config = dict(
    n_layer=11,
    d_model=896,
    n_head=14,
    positions='rope',
    rope_base=100000.0,
    rope_fraction=1.0,
    init_std_qkv=0.0209,
    init_std_o=0.0259,
    lr_head=0.00354,
    grad_clip=0.5,
    schedule='wsd',
    decay_fraction=1.0,
    final_lr_fraction=0.0,
    doc_mask=True,
    steps=11078,
)
Each number is 200 + 30 x the weight over the matrix's rms, rounded and kept within 0 to 999. Layers, rows and columns count from 0.

# q: layer 7 attention query, 896x896, rms 0.0209, rows 601-625, columns 768-831
# k: layer 7 attention key, 896x896, rms 0.0209, rows 601-624, columns 768-831
q601,212,195,181,194,187,186,205,187,145,200,216,178,230,212,172,207,215,201,223,203,223,226,238,171,137,190,217,198,199,206,189,208,232,215,176,236,214,177,145,153,194,197,221,180,186,179,231,171,216,205,240,218,240,193,165,200,210,208,200,193,250,152,178,226
k601,168,201,180,221,256,196,210,221,215,168,216,208,216,204,144,232,200,200,213,263,210,219,245,210,218,186,167,141,211,216,241,221,157,157,202,175,160,226,209,218,191,211,189,190,211,214,183,207,179,239,174,205,178,217,180,219,191,229,213,170,166,200,228,204
q602,182,233,181,197,146,222,152,252,242,208,202,155,200,204,255,186,231,204,216,147,188,217,151,197,172,150,206,192,169,156,220,204,195,215,177,164,173,236,252,228,250,223,241,223,217,252,204,219,202,217,222,230,256,221,167,277,177,163,228,218,236,178,197,185
k602,204,171,200,208,214,219,228,172,235,234,168,171,180,256,160,238,232,239,186,149,191,210,247,215,196,270,236,193,189,212,201,184,199,224,211,208,185,201,173,188,176,171,176,188,198,215,187,216,189,257,189,172,171,274,255,200,198,146,161,163,187,230,180,151
q603,208,260,180,232,194,238,273,246,217,208,194,215,223,211,151,231,232,233,255,203,244,230,205,218,157,182,203,185,156,165,189,189,227,245,155,171,168,230,235,180,185,210,212,182,241,191,197,154,161,143,233,191,234,152,233,175,210,224,283,211,219,261,203,234
k603,205,139,220,171,231,223,210,121,175,188,256,159,219,214,223,227,148,177,206,196,155,200,257,146,226,201,175,137,182,259,216,214,238,193,186,185,162,209,186,212,164,249,224,210,151,224,171,194,194,176,161,166,184,189,184,227,182,190,166,195,202,145,227,215
q604,197,229,178,221,219,230,205,236,207,163,200,210,239,191,170,262,282,255,242,221,217,211,216,192,226,191,145,222,232,217,228,177,201,184,225,148,165,226,216,184,175,255,189,144,245,209,197,207,215,172,201,193,197,192,284,170,204,182,264,172,273,220,190,231
k604,221,181,253,176,222,202,238,206,212,196,182,224,215,214,182,223,171,155,163,114,150,271,234,222,158,222,162,193,128,278,198,220,218,223,191,209,261,195,204,137,205,240,207,212,226,200,140,191,184,198,150,171,189,187,168,205,209,134,161,224,187,234,190,208
q605,214,177,129,222,191,188,216,151,167,194,176,204,192,193,167,150,180,219,178,157,135,166,170,137,231,164,188,201,232,170,207,229,183,153,215,249,190,181,144,248,181,160,177,152,137,251,172,192,229,163,214,238,205,209,230,215,204,282,187,158,212,147,204,172
k605,158,241,209,215,204,194,167,270,190,196,225,209,226,143,188,229,214,183,170,198,171,196,219,213,187,239,173,186,170,184,172,203,226,188,166,185,189,199,229,185,212,289,200,203,178,183,198,221,197,190,218,177,201,208,185,164,195,260,171,179,195,218,214,204
q606,206,206,226,183,229,236,236,216,165,214,220,219,239,154,212,218,161,163,183,216,261,184,175,168,194,176,234,198,166,190,178,211,223,166,204,212,219,178,170,180,196,137,152,155,230,133,208,166,156,190,205,168,190,234,208,211,204,211,232,203,252,191,206,194
k606,190,214,175,197,142,187,187,203,208,253,207,184,248,213,230,233,181,228,174,174,158,213,247,214,228,247,186,221,247,219,197,196,209,228,189,236,188,203,182,196,160,215,178,117,212,196,225,216,212,171,113,177,198,191,223,189,160,227,147,139,207,212,213,208
q607,215,233,199,207,182,217,163,227,223,224,195,167,234,147,208,195,212,201,222,247,211,177,228,174,188,196,241,169,210,186,241,205,201,210,214,231,153,215,143,210,151,203,215,229,221,215,184,194,229,199,194,208,226,176,215,240,169,204,151,242,193,176,222,200
k607,215,194,187,160,227,204,246,141,177,196,196,236,185,220,162,172,180,200,180,217,151,230,147,215,169,180,221,238,217,236,195,189,214,262,270,223,193,170,237,223,210,208,156,200,174,178,181,183,182,198,190,213,171,223,230,173,237,192,174,183,179,267,210,167
q608,186,225,178,282,202,244,175,279,177,194,162,239,243,170,196,213,226,251,237,235,215,149,195,189,156,161,239,198,223,133,201,182,226,200,160,151,193,211,216,207,209,188,222,179,173,175,196,156,216,180,252,190,218,181,185,215,203,217,184,207,296,153,260,236
k608,218,218,254,171,217,201,224,170,193,183,186,148,176,245,183,215,168,200,186,216,173,235,211,209,206,256,262,258,181,211,182,194,184,222,209,179,259,169,215,166,179,165,196,221,224,187,178,242,167,198,131,179,195,208,245,150,216,153,142,216,176,176,161,175
q609,196,217,138,282,164,229,212,229,207,146,171,206,238,165,218,216,224,193,141,224,181,189,160,216,173,83,233,185,282,133,178,194,211,198,104,156,185,211,158,267,229,209,284,194,188,269,174,199,202,177,272,186,223,181,188,248,154,227,237,206,266,173,242,200
k609,179,208,154,243,225,215,139,241,177,176,198,169,180,193,170,165,226,213,233,186,219,175,200,160,174,220,187,152,187,132,226,186,250,189,148,136,159,229,191,225,193,174,201,204,169,195,245,174,202,178,237,210,191,212,205,257,195,177,245,215,204,206,232,243
q610,183,179,180,191,200,233,183,192,173,190,220,196,171,216,173,226,201,242,253,237,230,229,226,236,174,228,200,201,194,208,244,260,192,196,175,207,175,226,223,221,182,153,226,180,180,170,189,146,167,251,217,205,175,211,167,209,187,179,233,187,226,238,229,272
k610,185,189,203,168,157,188,197,202,203,208,221,207,156,209,136,154,239,219,228,223,153,163,225,163,181,231,178,181,206,219,222,185,212,164,190,220,250,139,262,165,198,133,170,228,225,212,206,171,224,201,149,164,187,249,232,219,230,203,184,205,196,172,188,180
q611,163,182,237,184,217,207,177,182,259,218,206,211,180,217,154,252,228,231,258,239,222,228,244,199,198,247,157,207,179,197,204,230,197,189,160,185,183,244,240,187,174,198,187,168,228,175,214,139,146,195,229,232,196,202,168,175,190,154,202,213,158,200,230,201
k611,224,209,218,185,195,149,245,198,208,202,152,186,174,216,231,191,211,194,242,172,184,193,195,177,176,238,228,218,217,201,226,218,218,151,175,237,220,176,204,163,192,192,165,264,219,208,188,192,218,201,183,245,212,190,204,170,212,201,165,230,185,171,159,175
q612,201,201,207,206,212,243,203,176,169,162,188,197,201,191,239,193,194,174,230,158,203,191,139,183,182,230,217,231,171,201,219,238,220,169,252,171,197,205,199,192,193,141,234,197,238,194,176,243,189,187,173,244,181,218,198,187,236,179,202,182,183,189,217,155
k612,226,234,237,259,209,142,226,217,219,219,239,184,232,208,221,213,167,186,207,184,200,251,202,202,199,153,162,170,249,255,163,237,213,250,178,213,185,172,175,242,174,280,200,203,214,165,253,183,213,241,200,230,222,225,255,216,171,196,152,174,182,179,152,201
q613,242,193,204,193,241,191,241,173,197,199,198,164,214,176,183,208,132,209,206,171,229,237,211,235,190,235,226,158,145,242,223,187,202,154,180,192,213,194,205,170,209,216,151,207,237,220,220,228,199,188,189,208,149,190,216,184,203,218,199,197,227,170,194,181
k613,215,165,219,172,187,173,169,186,239,243,210,191,246,211,173,187,219,195,249,203,181,179,194,234,180,163,237,225,188,216,208,258,231,247,237,204,187,217,228,177,194,178,173,180,214,193,215,231,187,220,214,242,206,212,192,176,222,233,162,200,228,191,181,188
q614,203,226,199,223,216,175,219,264,196,210,207,257,233,230,197,216,209,244,161,227,235,237,163,173,168,201,184,172,232,172,180,208,186,240,166,183,176,257,141,215,198,206,224,205,165,203,196,182,229,172,261,207,189,147,219,211,188,230,227,207,196,172,215,246
k614,197,177,158,203,167,203,203,205,206,167,154,174,229,170,181,208,229,222,213,221,255,187,205,193,184,171,176,197,207,148,183,202,246,151,188,186,135,227,213,213,165,205,206,192,223,254,176,207,161,180,201,158,198,166,196,207,170,184,244,221,229,207,223,174
q615,168,213,209,221,228,187,180,258,188,185,173,172,215,173,204,225,190,205,221,262,244,210,171,209,188,194,189,168,231,224,219,224,247,204,210,215,223,206,226,196,190,241,204,201,234,228,194,235,199,184,214,192,206,192,187,194,206,200,194,150,207,148,200,189
k615,233,159,202,185,176,251,178,222,198,203,247,209,209,218,141,192,188,186,192,193,252,210,244,228,244,179,213,205,182,164,206,216,180,165,199,159,167,180,188,196,204,254,293,237,160,174,206,176,200,201,193,193,206,170,214,200,179,171,203,205,157,229,190,214
q616,217,215,235,228,191,199,269,149,166,232,215,199,188,230,194,173,208,171,251,220,173,208,230,185,195,209,171,219,206,206,228,160,150,177,242,232,199,191,206,174,193,168,173,211,192,155,188,190,227,258,126,227,186,196,199,185,192,238,153,199,213,192,169,169
k616,200,192,229,200,199,155,210,200,206,178,231,162,182,206,224,181,166,183,228,162,178,224,196,189,191,247,201,178,194,243,206,170,203,188,192,218,235,173,179,179,200,217,180,232,186,208,190,194,255,184,196,199,202,190,206,180,232,171,177,190,161,225,177,187
q617,184,166,209,206,238,189,209,183,176,187,196,208,162,182,202,219,179,201,246,224,156,206,225,179,199,225,174,215,242,237,232,176,193,237,210,184,194,149,176,230,199,169,207,163,218,218,174,216,233,204,135,199,178,196,148,264,124,222,147,168,252,222,136,137
k617,209,227,195,192,177,219,174,208,248,211,227,222,213,241,159,194,197,236,192,176,216,223,154,140,175,212,187,245,206,172,179,182,194,154,204,245,250,153,185,162,207,228,191,223,224,240,203,240,226,200,216,200,232,182,226,222,235,217,149,179,205,188,228,236
q618,205,175,235,209,135,191,222,176,202,169,200,208,205,147,220,190,264,202,183,176,263,176,182,195,196,211,200,244,228,241,219,210,195,227,227,153,224,198,190,165,174,163,190,181,220,185,237,209,199,233,182,190,232,216,187,148,206,211,229,226,198,185,214,178
k618,192,202,154,179,161,195,194,212,164,171,142,161,213,191,172,164,161,127,208,222,176,244,233,204,208,172,176,186,160,181,203,252,181,214,173,249,220,216,247,226,166,207,173,242,243,194,206,175,216,164,146,218,166,204,164,271,153,197,250,168,204,198,172,215
q619,248,219,230,206,190,201,185,176,240,164,212,224,207,213,135,175,201,202,172,158,152,222,169,221,189,149,175,210,197,199,190,197,228,202,161,195,171,191,193,203,246,207,215,204,205,183,171,180,186,179,211,168,165,239,194,183,138,199,207,226,203,235,197,207
k619,186,206,228,181,205,196,182,244,140,207,214,178,219,226,167,218,154,138,171,225,221,222,249,231,219,281,240,187,207,237,204,203,199,206,250,215,191,208,172,175,207,244,130,194,209,153,217,224,180,229,203,233,245,191,212,166,215,225,210,179,191,183,208,146
q620,226,187,136,189,244,208,175,149,184,204,215,204,267,232,232,150,177,205,224,201,211,172,206,203,229,210,181,236,221,214,170,176,190,165,249,182,190,148,231,169,182,187,222,260,173,188,194,222,154,211,175,199,223,189,247,167,229,196,204,204,215,226,213,187
k620,198,205,204,226,168,203,225,209,152,216,169,171,164,262,266,244,236,191,237,220,213,215,234,186,218,165,173,160,185,224,221,205,240,172,195,210,135,189,206,122,130,172,209,196,219,227,186,198,210,196,233,199,213,192,200,156,223,227,143,222,210,209,185,174
q621,210,222,221,173,218,207,262,247,219,168,213,212,245,183,175,159,137,208,245,223,225,189,249,195,162,244,217,166,246,255,201,193,231,130,207,206,244,210,161,203,215,204,207,179,158,205,246,229,182,175,198,231,160,187,243,159,152,151,198,219,232,230,199,229
k621,207,214,236,149,249,190,184,211,160,209,208,198,195,233,126,277,172,186,181,171,207,194,216,206,210,217,159,192,120,185,139,160,231,257,228,201,231,177,198,157,175,202,186,195,210,130,206,196,253,211,114,212,208,188,213,228,205,218,182,170,171,218,218,217
q622,211,195,230,208,230,228,246,226,248,156,181,152,204,194,187,214,212,195,195,182,187,170,224,183,177,205,182,209,166,236,252,192,208,222,199,186,181,207,189,154,204,173,191,158,190,175,164,184,173,192,221,154,226,208,217,213,174,187,177,156,195,222,206,192
k622,229,199,308,178,257,229,237,167,211,259,232,239,245,209,169,247,164,201,164,205,204,179,158,207,243,212,211,171,197,233,171,224,181,207,199,251,252,242,224,201,228,188,169,229,204,159,223,237,220,274,189,190,182,215,226,180,224,147,175,211,227,158,200,177
q623,209,150,353,162,216,149,240,74,152,281,229,120,215,215,216,151,88,103,212,149,149,227,227,245,221,321,199,218,154,273,213,160,125,201,310,278,306,118,210,86,192,135,195,276,283,108,196,246,143,228,89,181,194,256,251,198,226,160,88,178,46,163,116,120
k623,190,201,178,238,218,227,212,228,202,207,192,208,199,175,183,202,218,214,213,193,181,185,195,187,185,182,189,175,207,194,183,223,221,205,161,197,194,216,197,232,214,206,188,209,204,216,220,185,219,191,225,199,208,178,203,220,211,172,206,191,221,187,243,206
q624,195,181,194,242,217,182,248,208,198,193,226,179,197,288,174,232,236,200,194,172,184,182,157,182,226,155,220,144,195,194,239,181,207,213,171,273,194,242,181,180,259,178,203,218,201,119,215,192,160,149,213,208,214,184,183,183,260,220,202,223,203,252,218,190
k624,180,213,244,203,207,220,214,216,217,207,166,191,247,165,253,202,192,186,209,147,233,181,230,217,185,214,224,227,248,238,192,218,198,199,185,137,208,172,200,189,150,191,222,182,213,209,166,193,177,172,163,161,216,237,260,229,157,171,211,147,152,167,201,209
q625,209,210,220,198,218,194,248,222,227,212,160,195,165,209,261,180,186,260,168,174,200,198,197,198,236,235,217,206,191,167,203,98,203,153,222,203,213,217,222,200,268,195,201,194,197,135,177,210,136,150,186,207,211,192,209,220,166,190,144,210,148,205,165,178